Weights of a small GPT-style language model, trained from scratch on English Wikipedia.
Size: width 96, MLP 384 tanh GELU, vocabulary 512, 1.75M parameters.
Architecture: LayerNorm before each block, learned positions, biases.
Training: a variant of SOAP for these matrices, 121M tokens.
Each number is 500 + 50 x the weight over its row's rms, rounded and kept within 0 to 999. Layers, rows and columns count from 0. Numbers have three digits each. The size before them is the row's rms in percent of the matrix's.

# up: layer 2 MLP up, 384x96, rms 0.164, rows 306-374, columns 0-95
# down: layer 2 MLP down (transposed), 384x96, rms 0.149, rows 306-374, columns 0-95
up306 098:501442443504542571443445435430514525458485535489535467607455527596579535548505490577502528518506511432503446503493527508497463453534479570465442574472452501455503539495502440489591504524533524452577574554538396529542619636485535500459548553499466467502507467503577497431468561495509351522
down306 094:520529464524532490523502517442526522543515481568454504549444458511536488553453524454457527502525481524587543486442492453591415567481470391409564547497549442505578573404528520408425509451555449439513437547468476511385568515526558469398433417554439422522492474466438517487467460510473457580
up307 105:462592390541545451502414507459461498433437471471454497491646492524523501492561553415481492532482515521486509496521578546577443498424476524532492447604471464495514553583504404596463484439472464484526475632506443560557466584481484521523416535425490546496509473477567536571510555482510511464
down307 109:509443472495424455442530519540493423575473429461541471476487449513488433560537442478499466521571448553540473462437483543490490469525483609540477505510453546503468549525561464520563576462503514416562551499569563460521380383505520491525563389593472458544555489637529437530551504512577472491
up308 103:419407492464464616451500500503481484491455536567538538460415512539414496546547526457482568542546549490429444461420475582619597438455506515474503488496527514483451556507430468474533483524485561434493553488451499496566486498604526538463514495443488423611458474509537474566533630421499476464
down308 116:510446403545538548516561404481517498455489488567444540551514439467580509546493580511383447589515504565484454526485473489409509504426553439496528441555499482481450428558517487495440525635500472537477460531456427461431487513457531569490481562572452505387490583582522467450503428457477521536
up309 092:450505548504467560470447417498483444443557594494406490534540515497463524462468481534407592446514488526543457472483504506560553548491400529567544464530470441528507373486493458547572477569574455515435487446508576471501543459493528451484481457362518545461417544503591524542467567467568578546
down309 097:517536540440559520512565498478516476486434488569518556466510422595453487521563525442496460572523477457487589451601580486486554526542563509526527429432460563494488461566483495473505531468599484485442435537549472429488516555390445474465541403393611493451433502516494542481489576460584432488
up310 106:415429491531569544524463445496469469571467539520555482577361467583541542477537511363541465556553541465514519410471491456506469409465577504472588387471442498481403407464453492510483511496516588443483499455505500505466496464460533519528532504431528478531477509577508504545511585485591505438
down310 102:449570455596521524497543502481529447422462514553470512566464456504515525483559608572435573530379456527601549547409521538459507465495538515543492483496521487566503473462482531458450588489506608497555531429453512489488482530392520486438494441473390512543420471382496539450501558519491575492
up311 086:419523491495553439388488487506589432539440584493515550517524510514500498495486567441393519444519460606492509545461392521468526431494630552444445488500508462497464478514467452463377429503449517552475528470580517493541612555468509508531488487453552493517531505415562427486477580533526551558
down311 090:534474478487531540515488481591503516499471486542639469505440590504468430479552445527605464413501691467533474495562611552439495520556498468538518514512567474543488466525556520537615558529474422493490473536479521465488481488467566470456522584530602470457485507494449524532548407523490485515
up312 090:471530558478480476480484528582508549511575488589479517524492579532503458385535493475484581589540503459446492438517509448502437451475455518526484517553614559486465464512410474571577473530457558404543504512480501607534563495577547528510474476431503587502474448563523440617457518455547446398
down312 089:446576555433494522514514465479581496498456528519458460566479488413445491581484554563478460495502468525569527500548504449547560477472484486480471441353378484518543476453558553377463423449527459478512469404453532449454543531460359456471488526564497464542542469496537524448545519523483510390
up313 092:523489459489523496505490469458498436563491506560534553473497446580417373511430519607556514464598562542425451462539552535610494545502529534454534560439445577510473521479388534444426545576428433435532547469512544504583550478554533512515525583462496574479505492475494525562518524495433519425
down313 085:510376496525487540422514438539515575421551501517474478416512552463584602483450591442460481524475525509428484450576452470501457489476367425523542565483478547502464442534552491487588536520495492397524470492437553549474453561490469571484507484462486469468535545512528492389497467456562413585
up314 098:455440453542505468511499497436514452572498540520453535505562416442477403508504469534489589555462508502543498545486472470403329528457547481495488511477511501553439394569428527499471506515455427507520568530552516523453479445538562548518585495449499656536533525460484542460446504610497566469
down314 107:483418456526503445486469501591452472491454445448421563555473539457447425469472488495483530392495503569509411480457497512478558464441544482506537477485529443402520534503519497421476485655467421486511461544453474597478479507586539516440590558522484562400464475574511494498477505521364526484
up315 096:546503510472516506432510561532412449528465559596466560536487517445554507475539586511455511521598459439537466549457516491463518459477552657475407513446514508436460530563399544536466514488473429430472537506551519421435513546467413491510504470513510475639507509520494486460529434509463571386
down315 075:428508516496505505555510534463588493462574480462562504431543454588499523544484460482570491510463516580485503545533403537538499577589498311549616539513506536512512448389606447532493507473516503574515470466457525599520475473516601505496490522548539520421461503494517495528537531477559484580
up316 099:469458488535487508579561542418567450501523554468526463454593437521532601547470471547460567521510528535526588437505513496617513425481550553491550371497467482532485477538478593389556451511435515516571509510493436471451496525487428440412551556457520531471498533593574470462531530493479527594
down316 097:588560515505528471501478476353477425498540530495439480469545420575447431511504465499456495598559449421449574439505519548597574510442456499547481505537495574403544515501521445453493456457525507555496526424544548508472565591486594370590468484481503544474523513538527437547464494505530532511
up317 107:527472500531493495432571620466526435608567531499507449489455454452494617494556453500567531503593443441529470477532513447478452526482519492447517534512493396522487562450565546567539506464532448592504481489467491534478491469585546452403439408398530433501525601434515522502449480574489546552
down317 097:495571518485530553535493460474553559428423520502522542446481457481558367456479559494508454476456502548556445467515478544418490499501571437569424523466579601452395438400457437511500496611453530470439533559464559452445516503446457493491489615593508540467499466493466446503581532470492519461
up318 100:480474502476547532518478534432512453523520437510497473597534569359457522527510524452435525432559558570510550484501568496490506526502416463560408427520547517526529517362381445532498555516454489464489511515426508499440566501458593558506504537557487386580485539506508430439495585560475500517
down318 087:494523540540359489547570512454443551539475458549512569496501540439490522531489422548513559481388442570442498506485551556469500499534497503540565471410596570470541529543435560517544546392392524469511540389514530475474510523457493450550442531449551482450507494520542529462511478633507532419
up319 113:393417495457520485564480489398490509546574470521442479550443496476477567406469517466572594508437525499433446520596508514538523529441527501602529495584537426550465495498521478562522513497508507514499496547526457500527410529512480593452457493596560400583466455569505496559436571419501524425
down319 097:491441500590476530464523463525508390465576364514539470515492464554446535529405413459471567489496451505439573564460468448500517481528485476485530485482392567440499521503568494425459537571557538523459468522545463422541434429479478494616432541571517497527569586461442412529470471524517469531
up320 105:461521471428521480512567467469505481557529418482583493580551511431530463558433520548454609551534551590503539446451509449540517525477450422431530552528443464489509532469562537569525517551475525513380450482423530538457404525454545496529436420437375444479571507499534554571463503526518554439
down320 101:526489530393454498507411512499489571469396529500481495468466462522458528487366580498480490524504603467518498594467510605490577524507460540511440596528486466484368475536555523496581425470473479475461533473572508464505528420570504433494553478558555476441524571429521565591455486472544486527
up321 105:544529537514470515540441517490516575576527540553383497533536469406470510487456508516451501482500480452533477505460520529478542497460535464490438576442431548536478548479605507483435626510470534505511443476561576504514510443593512508339482399469454572571485543426531520461522491623516554561
down321 091:437556471435545526474561535481525453430484489505574518499455582570581497622584496491543549524460523542482573515472496446507441518518458566565608455554584472503516423505454566461540420565539479525514562486460466514462493570470561472629505567617544485502560467588525469545491528446493474493
up322 089:424533557553542420477499514489473574572542580529514563457563587525485538539518486538494600465527476532531466540465584647477431439470557435568522559584403502514523518429455453409487517544413509546528490570456476477451548430489560501568496477486552551452506578507546552454524537470513471533
down322 091:566595577467531398528526513583479522457602445477563563512526500478522468464552473545484566504470500506547626597558543516398539471571470448581461483559377534498522471479543511400466499515432450548488480498581493521553477463540454477510507586522555565508575540514532475461483444532467438468
up323 100:421454446512514470475500444608493530548516600494546425466492537563566504507520481506455541549525541396503441472496519514523438464476507553407507572516473552466510565544560509511516512519503487527489496366469502631537561483585535488514521472536497449562424429622574636521487573491523508502
down323 096:553548520586465626552500520521482486494541488478464537500544507510436476589547475510487469476502461493534531517496584384382352570567529511529501504530597594523464463477559556419465598575464477464486516553585480515538528478517509513518494460481486572593535505428565549462517516459474579505
up324 085:549444536546458482468443523546567466523524530484420450505472608543542511409606448500394493546473506406457514564513476593482498533556447477412517515497504542477533437537509466563459471468380517501432527530411463535467476537588414547479563563439526505524498506420572448433522498505589496455
down324 089:504518537450610549485499491485438605377521502542524487476436448514570462490469493510584491484509485524423458512528397433496418534465560488495517446430530449514462550528444447402514473487528568505548451482536512538436472429469594451483492391562497472469451511574529554460397564493389488480
up325 092:542553466577466523447448529448550508460489520483455517500477559451439430515593472514439528481496639497500448539435504495480474498573479446527562624514498544520466503506518505435545549359507573433458467524422508462508456388382494500452509364542430471499518475524461526528523460503473474569
down325 109:506494430502545442428500484527493537671391564485557477553513533536557524458537489500463527443473541573448489460445480546532403609494490617470492464593527455497448461515470490429509507498556514552578528471584553507548517572496544519462442380446451489494451510509512428538537436526509452483
up326 094:539490455536490515375528552568492495507495562524368536459459462456472443494490515485533542435539365471499499506505467531530435486573520498382560538558517523478587517466463494522468608467463587465530512495481586565513562383398502468589514462478500590487434525492534422488509460499543500516
down326 100:456500430460561523550527510623516518480525466574566529497447474514659543479425485531583478464447535502562546502537482503495467564488470427512442524528539529497555546392534615494502514480426449496478460465543510501494434441504479474540461518595538465372454481511447541455535418533400452451
up327 083:391421473524412458560476491477400506453458526514375523508589513594532530557486483518473497534482537528509489534438504536448487457540460504613571460552524557444476549569453524459543423538511463520600585567439466535565466496450524459555607535558541582439451471511454467463479491483450511469
down327 088:656528581602437509472459539518538454587530536348515427540423481498588554442493560469507494462536439552453514549483489548489597446458510522492476472493464487474544534468533542575520495529427462489498510460577548599515553443424543489435447482504553469439443562455527495487474466525510440526
up328 082:593474464520445449564540546504535411569478581509456461566513484472599566525400559475550525490489510557505517537499495493473509502534364499571611432442575524509458474542424464419487559420467474518506546512469431473498523432391500463540496481510633488563480511520542535440559491468511452493
down328 085:489487543545550489524503521553426564460464532494563537545498548525536445510385434582480446486587579535554484502478477551481514524493489469468542591468565424552561503485468536467604545509392506493480499546478439466522554464512585376503471558511510573510388588491483406542484508491501441611
up329 090:595539490478566606566527507486484559508469529394475591419491572494510494440510500459555502474699488482487468491509544483476574562473505439464590488517503446546496448435412450526520493503473616498447473539510480468467521483444457502562472446530519538467501523495597414487505541533562582497
down329 088:587488463426520502492521542483519467512539544442406452523499494588451456523472511427527473435501463536505571471546528498443618530469432560461574505413490483490415512422453486543431427571469434575384423550471501530560502584478521566596493549540445451421508469518514496546415515444488462497
up330 107:482540437502548433525411479456531503461441496457517552523551422467432491552457481476440443436499508507530490491418474550408509571573535627579505519489516513556584536503508477471570629523524520511629516513577599521518496521448494480507441503400477487491436444439464397438551507527471507479
down330 097:470588540442470562515401589486471499434547488481533487463490540587516450516493442490491658518573593492569525559471450452429459555506489557539443534469481581449555519543469483381491516581454414450498472571552577493457577491513496514523515546397514522502502527495511512490490484575434506422
up331 100:455473427574504466509459460468498416460442449565501466530561462568391436469562432476516421509517542543465485444559594603453383526502519478523589480539569510445408537569518592509483517549513578420500577516539476532612511473475461507473493527568516552485513467513489488442476532516405505477
down331 097:576464545493446482495476529463429528452556492587522414573420431491463530476502511531568453595487531488439575503521492506483463521410508490469506485557530454548460544492561548475448392476503529416533486473613428572526515555550461469439394540558403511446464530513495548532468533405512618492
up332 090:480507509565447543518399489448420482489517469491476545605519452453541506533526433533557462450537565596528523451481445423425418526518582460463560543554528475487447474419488521498425498530430490414565479524448570585552502564501572552533421567406512520487574450457578559468483452543549478507
down332 098:493539630447467440476468522497491400459570406542550479468483477544515521462508556492457438509488561444504533522509443452524564450468467466510426459511560578473523555555428487492467551425542502479513555438494515498451446482594429456502605392548506497390491562570454538496447438589517425455
up333 104:515387448543423496467509500539531517553531535507444577568521481441481529530471429495519520505500488524462492480486617398512433576504361490500507488559452523525501488480445486425564528574506392571456594465423489544515564507461459482440537417523595507510563576501591579527457529488492482448
down333 107:481546622498521517576405460453531475448478534463490461478463503480469511517483483540454487429446533488425416514532507464570470432557539527502453526560514408439429584620485469499543495426454474432536501558501550519559486570478490458544514558456495629611525379505479505528554564437484513540
up334 102:497419479373502428432502495522563517481595514430490494560476523446470498485481505428540558482531582437465512525492420503485380495588513574457522506476498489553508543456562521556448468476573502525502472421466371560453430461604519481492610542436504432511498548564540528508536564461516430491
down334 111:440395479492543487431431414547365524489527428546530426491482527537479560503470428504430453425547528444448576557472417421457513470548515560444613475555424530487513450483539516548491472454441444447431504459486451500531488508501468444500538502452458505400531495471538440484517561499475407411
up335 103:526452505396466459539448509531532589400484558494517495567516503539436489537531499473560507514517525500514568517529451481534472503570463451521485420598550351488539523521461545458602578442452520422512569491540558544452561489405535491478512594430556431491455537445576389512525509528529451504
down335 105:539495474481495546495528506549531577586462447516521458604361492519532446414476433526506526507526502567489523574510502440539418425480552572530595472519495542401487536415538498457605443462516544462523427510490500517567517468487520523430536479575575487557553470404482511554459486392500584492
up336 096:538439502553476438527493428428434547478485566502557486460515451478412555600474469495551490562473508484510415511396573523571467447510484495476700494507466484502514524591451469478482604412481537512535492500531480493495400561502473514477535453572483416456507542511530461530463561479419477441
down336 103:575513470407537476507437406603523440530544487468493452506480425577602444458423411456460457502518516495500518453563410489514482465530483506480470474520493518530545556505574480463409446485509413523538501500466546481532542529406564326544530509557597539507472454505486469557560426461500492527
up337 101:491489495553510591513557536525492511401453493403486560553452486523622524512497479481492459516454498473416457630496572489474563417543550534462567525511414636517468453504513517500486449423383549449549510559571424577531465520546526510486502458502518602466521521522492413471490457445502480537
down337 107:476543571478528470548446499440503505597464462507485526476572489544484461519546550525437542541613524473454457487591426543490428504461522535432403523437596476503470593497448474504586574524560454487487467534503511577493497451536439495484515601554512471547455609551607584545518573544444465533
up338 104:572473464547519514565497433493480487615530493488543352537507481540542414536518537501542460483476512491521524510529480493378464501451417561467449454528480448558451521453522614400554484472511657538463494567437533508557480467445531492511543491411552522466482417514400504509542513439517483533
down338 108:552499548540439538521476484544525515422488482529462488537562503541522559505519573479560425432498459522590443580493514428501435500467446539486533477521391584472338489522405582450392521486514539448512550458470532529507465545519491510506384401442506442493546564475534579553542539512468452476
up339 086:499502434566466556563506507531545567515565580394449439469424467595542445450500464432523520442386559509507582491453546466488557465529466487484595524573479554518474386534539536536484407554394473513484442487470468467480505480388472474546454545422451530474521464496497468510475497522573424550
down339 075:478441464482533530479410539468525509505497497487545469481478415343487574465565525504526491449552508580443482524485539630494584478554526519508470562498475520470542513459490483377441550556564478474542564573549459480532492438577618499470587484494488481404525507497531439490514559412573544553
up340 117:417448526479567578520428497480410569471574472440454435472505529516615558518513478513418440482525455462470472568550609546468556422553532561437426496512499492532525523450527541541450444548439539443386508480531484510574495457578572431525526494526444584448466529471547459498537566437518444491
down340 115:450589385503447472464501527383466521451510548525466544508563479535564392542558417460478494484535461544411403517567439536565501453437517561470451515532608468464502496514427424527556507470485536473563489551511532550518469488541459524472474578533534495558402534555562621484466461538472545515
up341 096:499469509530490563469572451543471562484481537544448458561548539471573487484420464500458553484461551448481439459487530547469520448495481545478516567533467592494443504495455429536496477536567603474493426579482398435461593583560616492538461407473513418564458510513458518500494565367515433474
down341 091:471563564487507466507489601533619530414503468501457521408517531423468454638515503518474540560478424427546511424482484542512468525535481465423494452434577534570526445398499503470578482414539540450494459411415509458500473481547411558454513481489509490410526446412487484484478487510468522435
up342 098:592516454520468474497594493589460501495465524489542454497544505486596453470522510605456468428389508538415530589465511435447475463473446574495470533462489573504483478522500491513483529461495589550525572558500438474424460501551423482580557535396503585351493479491570444510551519483512451492
down342 097:515467480411518617495503536508473525525511523562427494433489552458388562472468567421570451398450480501486482532562499521535450531494533468591503490501515547466429602540532577431446411500528533527414494438521498383492482538480564502495487526501448448468537567510389515583479478484608486498
up343 090:553561403529421479481469479550459595542440567472465432483540568481559523596448580456421425487495508416542457507465510476510535551491405460545480604569520500471454420552489397510532565488516529445540415492449559535469519486500507533445432448526501502499502519458550448515642516530552549492
down343 089:443506556517536441461508510494475480502563463530616553557486516598411451458498473537538527563468497536390518500553492507523576494388441490470582425470517506531573475468512545536498467534445499499486451497423493400600455576439430486619512564498471436451574530577403557516488488483505458483
up344 102:468461445470455483553528544573512507379499552431452609508516523529531539496525531473477531481470428491596420504479543539586523485526608500512558494527501463528499547532518481492583560448533604435511473435466596470460428519506575550542456414471459512537465498452615499512380446506506525590
down344 098:525445549496476573439476500487554432519580532563469503506546469442465465554502521495489486501462448385429527458421479471493408457519545446532494375458547513517509416544434460548430449419631421467480441441493480561408592547473524524474478540521543502493522504528438559529475559440587449529
up345 086:531410486517437478533503529507456495502544549562465521529520600451510560467478492599445475525483481470547459577458504514478461405522456493505514590478464649517389424509456446533394531488552467451481528524506466508514498509521526404507501444512474572379530489536534532460637488406481429510
down345 102:505494384542475468485451460467591492495545518522463470502537524453551559439518521547450607432525529436475506461548436437534496527447480541508584524508426490592447426504480495473503448503423493508392497436352504545495488496459494424428554439512469491423493472505439352571546535498506455476
up346 087:467384453546466449512515528413497595482537551518513616532457480527497410467520468453511535460506518518531510421438479506546479508555546582541563498515522463468501555512483565498567642622509528463496547445515488526514502457447490542454445540470484393588517393584491564479433494543530512575
down346 103:516464484550481586533477561499553575537562570508412555540483558497519516522408483554481449451411483541534564491466384457447557471504507434595554488472574498572495568514604517506476461505492464501482551551370425459460502464474594527556509501472442445435483461504486567542562535445468436569
up347 111:512468570441520554671484518527506480495537390471496551554502578520525381515520646529445496462523541527389499475535507467438580496547456494494476471558532460500478419507439475530528426480515535481465514482592470488460496597426543485476558553479501456483425514433552511557460532442533464561
down347 115:459460493503521514567477534539466418515351457428532432509526519500491474583566551440509536458446558489559511545430447511530523458376506496483574472498531531460500554414450508473535528509476516464485560578476561537432487396546489554549425465519469533462449572613516588557452525578552560504
up348 131:451481482530575486581444515499524526506532428359445425516455464483471440425439486462433506441544548504529585497493471509541505504532448538536556524529362532590482486445509539576464485560523421433559524510542493467626492523541551573506537453500553468547521414419445465525468515518524405449
down348 131:460467417480572488470466494446412565575543412408529463363447596497533528477459511452486514453536486388526475516566489455453576382513497506505431490424590485548472504527520521550438569490590503502476549493540452549539431565528491489553546562573483522524525551551466507530531518530504474588
up349 083:444528528622505551563467490483490564546531369496559450675517512501585509593538496601446495523558535534479526520554484491525508448448490489496475535514489460497533511562466579502517507491527509366451495477475508556546450618551550539464512540527441410487455490511461485497541454437449569531
down349 081:508547479438454552522448448538537478504474618561489437528468463600498535476562440466457396513516517482446610638456467604445483510476563449499528427615494503482402503445514442532490537520500463516475562523476496462529503424511513520504548471534626470359468516507480528491518497512513542479
up350 102:501562493646440503514443473418505553525467527500487485490501489516530516491498450517435403422457581540447484567557435498442453493468455480497572544473519532483544541563505432479568472543545463514526538548541530501617440514560574427503516387490511422478535453530618442535454497530609463424
down350 106:573482557523515430467590505545528464520414502397524441414481496391441425427435530458477557480527501510458525507492531570509583468483559565492402545479483500572490517514548378565559582452496494476451535411505520478481536533563426543475471458462446581554519491424565545439550466482461487465
up351 103:452506508447470531470500481447546453571450502534493444548516577481477555510438512497437532490523579587524481437449527513515542524529587395477389586514522494538475453525531558491489561440379588509420456516441504433529515353455557497512493585552529564428476535486537446567567536447476486537
down351 096:408549523503525520488572469576455491446443578512518555558564528570513540580529520558518435510429447508441443517446446369450456484443533572498495507558512449430471570527515421531486523523513405445532538539600499492423534522562367483431479538456504389545472520493502497487564461520540466496
up352 102:474496504492554510538518456440467541523513530431559550503478526482544474474519469448388529416518572483410465537497545427556472497492548535417555457462568478466492475376483473514505487620531475484523493469523442499501490563497520612505439490515389563517524450549484559438495450433452481686
down352 111:519454493435549437419493467415463515460445565464508489525529545571493450503469540534459397449516502481508471489443508470595469446544513456533500503591460424507476564526393442555534523482482477609585481525551470477511445584456388423554476576475511457403470478547460514452555448452449433579
up353 112:503526422543519458470522610540456469454423512459458493501436501525463443591591499553511489515594467500468424484474455468413552526428543497564547495542529448476451469549462507456497541455527541574507489499413551428420522375423483400448487561529556506383491479593461528490511541495564507448
down353 104:561376573478547471502503434451500471554503407497466467495515490496478543393425515574512526477516387503491489487535465577638494531500522512498477492413501410549516572513508501576442501579452485514461452486573471585544508571550489533461473638508468488629500502499489533455455510557527452487
up354 100:625442493542481486418406456412563499457522492472503546549493418476485503481495498539546447504497548550507406544501452468535530509500511527424452579554549530513480522435517509507629558455559479434451537441443481477508531486475411382525510569560557439483420508422566434448390491509470512502
down354 095:480578518500487648459512543483511477532505520516412501542536529493428524519481482495510533470450525501534448549495500546412513468498514577489480580445570700440494470532563493492439470545481424537477542477529501660567496467473540515426492449518508480549551431437403518482485490517559448459
up355 093:462473505575494457412516547466519477436459444535486513461533398499506438490410477491557579598634584533566463486491507558468500499496475590539551468569500513630453569518494432513496549510522426527459542458449507487490539498536461503488499399557427582482490474562394491453524582528445482464
down355 091:497565440448526420539499531511540479530500532455517547500430487540377578427599558533445482446470428499515468500539567506489520552469420509486551530456558514515529528427402529441515496519484484438540392540447473451556493541528433469521474599480538436559636506449587575417499501526511514561
up356 105:466537390396537557501537573450511471484554585507592415498459525554521551468519519525469512535461575588481468422485595441432479427472500475500535547558465518429418515549568483399493499413494459498497480480478590477537494475498486462424542541492564442534495541451556392499509607489554499545
down356 098:546491515462435475482491500504453543448506483517518452428526494504496456461478441456491536502426468565510486570534499447507455462518495517535404556439460501409587476570521582506483426470475497461490444494513510428460271469467450445489489597487500564601505554515481412506538481607530434498
up357 092:440624546488550488524522453499508546530476540482466477490502446549521615503516508418516527556534527526534465584533538462438508451516524540437493502523529464492480534414498554545494642489509433530525604536554501506464538432453534609420355415487497508574453453531520476533411461548462500572
down357 088:435407449505412476489479525533555489494476394528565496487470373497481493547497466604519468593496428479496466480495433523565586473500465519517531460495524525559464579564498449461495497578506449450451557499447565473480504537512446496522529487519463567386512430431496507359551446604529430511
up358 097:447516469539482489615525446424573506558539489462435439398551543491568587572557515472472464415543551526469457516551547406501474499541445543442440528507531576476454432476484551501516613475478456525571578547463521555531507482457463512533512555493486563484361427430484451443577492532485515479
down358 093:432456521389488530459501594453491478522513475517578473527563518531531493475498499638544583478454521422475487518472502503467555468436523416467475528513553498508540594550536479520505425529527546430389429563528468389421538513565566453507484553546509399511526462494418515530475541533385558502
up359 097:409558521487447527556497546614531474450575465448477536462526591405594469487546532482515506472374494455504399483477551472528426429474406492479465518564565526536528471472445555457489475543448518445496554465498491519553535561437517392496461525505528564464533433539539529474463503351485523462
down359 103:490497451495460498558444520462539459535533524470466413503482510537429518524513504536458460513505523439452514532487546561477504462550494494448529509376497369425533447502533486468556520482479455487509393485440471580392474467444435600417536534436428428488528582442536426551527428475624562553
up360 098:618437432581447428495428486546499450490526516447434577522451468562484548521538486568518488488458498545491468459422461569570541459524532570350523522553522470516495446483446531420533513517499566444455458581487444498500444510507467443521474622455529517435438604498537489466533409550478530455
down360 098:551423537484539507574395449518499571612502490487400487445392461546513596464492600440479592470470465562433583448536502442433410544539502545511436576516460502548480501556547530522525478455468454504488518539566432458537505556477565496428455502476528496560514514407501502430469500471585501469
up361 093:552494416587589505515556467466471542442425587445417575522517530568473581506556547441509515532508531492560538577552552487523497532566461525532494442493473518487476428449486479515523421461475368459493471609493566595439546462596498575479557515481500442508436508518532431479498523541485417579
down361 089:512506571527497542547388531501542439476464476464526548468452518526518556541560448470429488629502551521445459489484476475477523496471450524487522485419500559549571438387480460504472615404537540491465451377543523523454428454408418498553484561498546488541532522542524522465544550460607429441
up362 103:385510432512477468537446463491496605508536569559524526538556544537597467523490469492484558533510491560617567474595477462372469522475450548499537461511533498498434473608527545563531610421425441479550449547453579477456519460502513490611433502453443497459537503471504512454451492486467485462
down362 096:457438464491549572513417498511490458460486525498546534458466559491446422544459497583497410517564478536548501555534486419539422623535521484540454564396588479386537542522458555519425481441577486536405471561513514458494545478581498474461525437543593571449518514546450520536576508533550520521
up363 080:509544406402527456521508456588477556469460529521468475471411443466496501433605509453453519524529554458485546605474480492495501504464540479488534604588475530565459540490447517489421526474515467508403546390507582468511454650491493466392499507442500487517492471509463411508535578523522493416
down363 079:512557449544541467540492523460410476463556435395404519517505511475473434495503454435482521492527426433555580474473500474557441541537408403461522643476583475517495518534518453586356526386518578515494425431495470510460534490506539440516433513440478440508538531483518546511496477460483531509
up364 097:536442377618477521522501544523540506551436508517459504495471554530585567504472473429480504566495495525523511556444518517393479491464485555555509490537390572547567453500595387514432550443461507529459485561485423577612505521506473446489487561484470508460410475456534463403458537480511463429
down364 101:458564513473516486553588563436486441534540474490528498577441567479488490453498516468479557647575464511391452515497559485454457488469476530497499507465504490506542546429536514533403565603448488450472490418415535549508496454460486472486485450496473493548472498494557364427477622542416418515
up365 103:465490565471490520527587493479526536453542481534436479547522505542474410483545413527447490492489569453524384500451463547479495500474523585431602469546523537583460507548546523552536390504445468597542487458468556407499475400489517472528473525514422573521431423457336472511492494453487511472
down365 098:508572479533484533493534557530556466534570575508511477455538514459514519495406581556524554467443482524461506491582486471538576510529537458508452482414381481552499447507568522445509626397528456519475511502576521505501567473466519496516534555594595438420506615570558434458470562469533585497
up366 096:520542522475509509468482489614447501495518517536589461403442500506476410457571446533426458576495593512476549493484420464487494460521470536435565467501458426492462532595420507636474423480506520569462559479474471486503404533482532543543566533488521414447409567508476584486580496485523538432
down366 091:551448639524523503476508440504522472503493445475474532549621476553470505493470597526559570529507411504512449493475441467582556541542595422516484517422485545455573513472512531458421604452554461458566455591579579578498548507502451510442434472544556527528514459437494508461476519475475592493
up367 092:490573485606620463438472475458500530579560560418403504492477514459526422434469416473472493498565541520503598551539532555431487439478534500506421435426502448495471471486511492528506480478519513567464478444518572493456529507504556437526553536476572578428539465495614426439502536588559446551
down367 088:436582589422489503490476527468504522496458435520593491512496403416482462506543510506468448548549430503458397463458565608563442506546522506559454491417532529506538493474340539437495506418555511491507425430448527536424432517487411546557419472529451457460515457535545507501486547536498525465
up368 098:471621545490535446500388482410520539550450444496532608511488505516456452443529459551476508492550566466497515450431597546529428524510532398444487485483562490477426528419555542530513577479393464522576512406465483571521593464447518514523526470457545455500558533453562524525482576423459526510
down368 094:475535551443494380535610496514512521508502558520456425480481471481525580516602531480467515425506521498514386502441473529417489462558453491477527570537512561498517481497480579474569438553562428548585491464391408511473473444461474561456471557506505504440567585453452468607480456470474408507
up369 108:582521449519517504495558567467572435595547558502506442490447454590582493512440448454401491528557511488438485481427555511588392463455533505397611524525485549522565447427547482488488541471447521417450493513466542540450506546478497562523497548401580501454507497509442452442528470516531501595
down369 113:508549432492521473584468510483542476478574470463468534517497538584489449534509489583448439504422569446567576599475553552533468489523536467569538471540615501541489533599550542525531524472422523524518462439503450460468468519492603461513458616461559503534531556385575490548542514500610438533
up370 087:503499583464514559489438410578515619525465505524550469506570567537431510499525453484452561364532505522503446508520427459507515484533478443408448514549517511512498518521439611462529539514461488413535540420497442557527567438506494425476563568441538488464504405546559509471470524477382424534
down370 091:592390442522511518481521411499434501514486600568527555523497473509427552516497504482444402580597476589495574539529506393399506516459485525445555482519501488481487547413552471554548484512507462554494477470528552540519512476532504512494495389473451484495588531380495472430405418483545476525
up371 098:477455452461502555602482455530484482462549569530489497506453519422576658565503499509443477549553520487504446555503425513521545509546520412520490437536584474551495559448487446504477498458427527463481498504519526466514600366459483394417480443502442547474431562474525429417477544527542559551
down371 103:444527476521521473583526500498431538558522509398419531477527503597448604494461499440548569490470476386592514494518489520489561493493473520422552375448511468490460493417438537494474495548493571480480481514472607478522516452559526482591517567497546467483520504542569418457550521495422367541
up372 098:491566490499496516445493566484629582550500497514506502447517458458551455534524379494448475506515449457493520542638493486532520434442443538523468460488587459491435468529459477478516548451492558461501580487443444553559484551566542427519592517536526511555566524367507387444445483509445421517
down372 102:492551500572487501538572516416459510572585500445569556611452518481520454470488580532499487548489551536466423508617509370494489510489500490531546532493563484419610474515525555503482572547454466551563493550462468547536536394539446533469508480524510494534590505518551586536354502504507546500
up373 109:494532483495516520423526579470511430612431496519516439496508394466581478474498467532448479482392497457502507568552567553432381523444486495485479553523395582500480537560502483595380495483437561555547637490461514486554501498500530453551518464470556559463551523542480543469520560473536531535
down373 108:577461543381511461523464430481503460520525500500393466462413450544451505480523426532554471464567482412452494529389457483511524379556522532512521416551579403572482478489562549478439522453413402574440475503419512518535560509528505560494485527494488447535436482461527447466470554468529501440
up374 103:476502510453503536571434481459522488489475448495544488458565508479480519392514432489468565513419523504530465607627489554511482524461550593574471519470430476553431573446596468565557526573545514563489460446534468488492438418575486568403470457497495500385453515568575587508503547499479489498
down374 100:487483551449474421463552505437498473409500503423457390588553425603588484552512480457541591541487495557546462467487503478548488520556502579418505499505496509528414485539480637433367562467481500469494543512464505469559559580484454517474532527457514516580517543426528423493482537564529504536